Each number is 500 + 25 x the weight over its row's rms, rounded and kept within 0 to 999. Layers, rows and columns count from 0. Numbers have three digits each. The size before them is the row's rms in percent of the matrix's.

# layer 5 attention value, 64x64, rms 0.172, rows 0-63, columns 0-31
103:469534493557483505521504495485510470512505480505485514513510509501540465478504479457480496511553
112:505508524473531499514487452510544487522464497507502505515521508514477490512545470485509446500492
097:511493522512437497489492515477519543530497503483462562530489510491501507480478506496442537519505
114:504492512516492521487493494432463527490481516498510527483489538497454508461531505455440500519497
102:447534483467484488464511503492508536489507521524509459505498423485478465511517506492491516483502
117:472468459480498488509547456505518473502456511464499498480483496506499527486524475526537520513491
104:522526495485495514499480493519527487463507447481480460523513538466501516470487511464511495493548
108:557503449491496469506514493505503490497507498487532469527541481465461512479480507499518500583482
100:435485505497496552494452523504508474484481521542478497455481472470524447495498500508482520541500
094:516511535494496515522450507498503486443520507510528505536526520494506490466463453537461530477454
091:454477487462542466535494503503485544513546488504461469500521458479561477538518513493494484493499
109:498522484509474489489502492509425498546470489471479525475511492498510479510491519500483463583481
091:510541464512489509542532507479515513524485543488523486518503499476463505464483481494448484505505
093:461536490503496482523476469504485541543528523494513507527515531476544469458507453497531523498493
108:493491493542489465519527531537457482544474511499510483488506451465516511499485496439475548518504
114:492475459507491512561538497505457501521480486510488534492466474507551487509502490504472542508508
092:501529452461489454503459457507501532533485491510495484480485509475487533542492541472515501531538
104:519449501529527518510471521505504507508522511533524504502485490474514478518479505498502436484488
096:477514504474510538516557475529446498503502492564515503493480481508534508537503459511464517482473
100:502505458487508488471507479507494501523555465466529491500507523535483499538487520485500464481498
099:465543504487479522510508498462483529497449483529499507545501494518475459526498560517467458487510
097:516519514489519455507500488488524483449505484508477485508492468479485537496504470486470492526491
081:494493501505489463489528515545529536491473482500476535485528505450542477516505470509510520504513
107:442540518499463499518493476501527482533515489474461476513505473529489520497534531492517525498472
086:448528431535488499520460513456507501512496486487488502509538475513517525506500522507487454485545
104:526499503510502455535485517535470469502526512515498507523502554460422513518509490536470509513468
114:548495485505491494548472520461538474521487497469505523508507505515530496517497527501551498488531
098:508493484492522484491509446485528476541506500483504502518491560503498521513464479505466441502561
097:517482467472499501492511514533469477541476546494504506529536519522511479525486491495474482496483
098:484510469493475470492499489488499493505533514521496485469523518529506480511504500463522527471507
106:485549499529516470475449556486495499451488504501474496538468507525494510471519475522561504488485
099:483521497447505498517483529503531515530516498528500542528508498488495507473492493539479471494511
095:514481512520548498506510494515508547457507507485443462484499501486498487556470505525540489453501
102:488504488521535462510568481528498527466495514530494542457485512477465489539525508452482514497498
110:515482534521490525446540496484482505524527520504533461468488456539523525489512531505512480465481
104:507489530552487489512492511520498498506493527536476470527483501511472520518439509495497484531541
098:507510487492475500508495479499503486505469461463516515524495503547473475529547525457548483468482
090:491532488458493523520488527511505500536543507525487448498488490499481472508457521508527538453522
104:476475521474478497533512508488496548509460525509482514509462496504527489499551459437487493456501
092:510525475487510519488537491481494500496515502510526483529465454502447491506507478505546547523497
108:525484525474538506505500488506481506503527500510484485551501482523515440480500565479502502459531
098:457447443533499480491518514526486479486545529515511480467538507520495521471470528495511498511522
111:513485560487528502457532504507510500477490542508489500507490534548488470497565465482514494484529
117:495535489502481496525500444509511505510468510504482541469468481478529478523518510529497506493501
090:464501500504502498521499501506508513461487444537472472504500521498508485485499423543470534510511
090:462505492480510442507503508482511519525493501528478492459493480537482520586508545498495508493513
104:538498515503508503511448493488449557515513493498533530478472502508466467469529548494543526520499
103:516500457494522491549469496517510499527551477544507530498527515483592496508500492514523456487475
078:494522514567517483490438459492501507492492469486489497509484477515497483476533476506517482511518
089:528487490509520496484468541489471464556500487451469484520492504502529510537474462543474470487525
107:491485519523467478470455494483508528502499499442523521508511502477516494530536520488462508453486
083:504512570500499502478540506521444541509478486500478542507496465504464480466521444532504502515490
098:516515550503489508518504487501518487544469517524473438491480474447517523498503506464548515517547
095:482454532523433506509502482521491518503534519502552526503495456478501500474512484521474491477526
101:456537506480524524519460530462509499481466486492525502474516478499475457480536517534518530509502
099:472463496462506495537502507534504535486474550538486541479489494459507500450460465492527491502516
083:512475499514512552453503475471473536521478488519495512513490476540482489486508515512547528460515
104:502494491458467513525474523540510490468495467517518482483520452463457506493520463505475500545513
084:512531491487480485486500507504492497506488533478496477518496486535482503498500490547533433506488
085:516466504473458485496538491551501511494521480507495500482489530534536504497495478531526536485499
117:492514462477476537550531491510551456488458500471487548519506479509476525471491516565513488523502
094:496509489517499500526516496540483493500528482477520519470495519523471513496472443528470464485517
106:542503498502511520451472497484529515485526447465528513533543480454494529496466466495488472511511
101:489530516493507544484528509492501446529503512472465487503510481497472506466503545507506469545482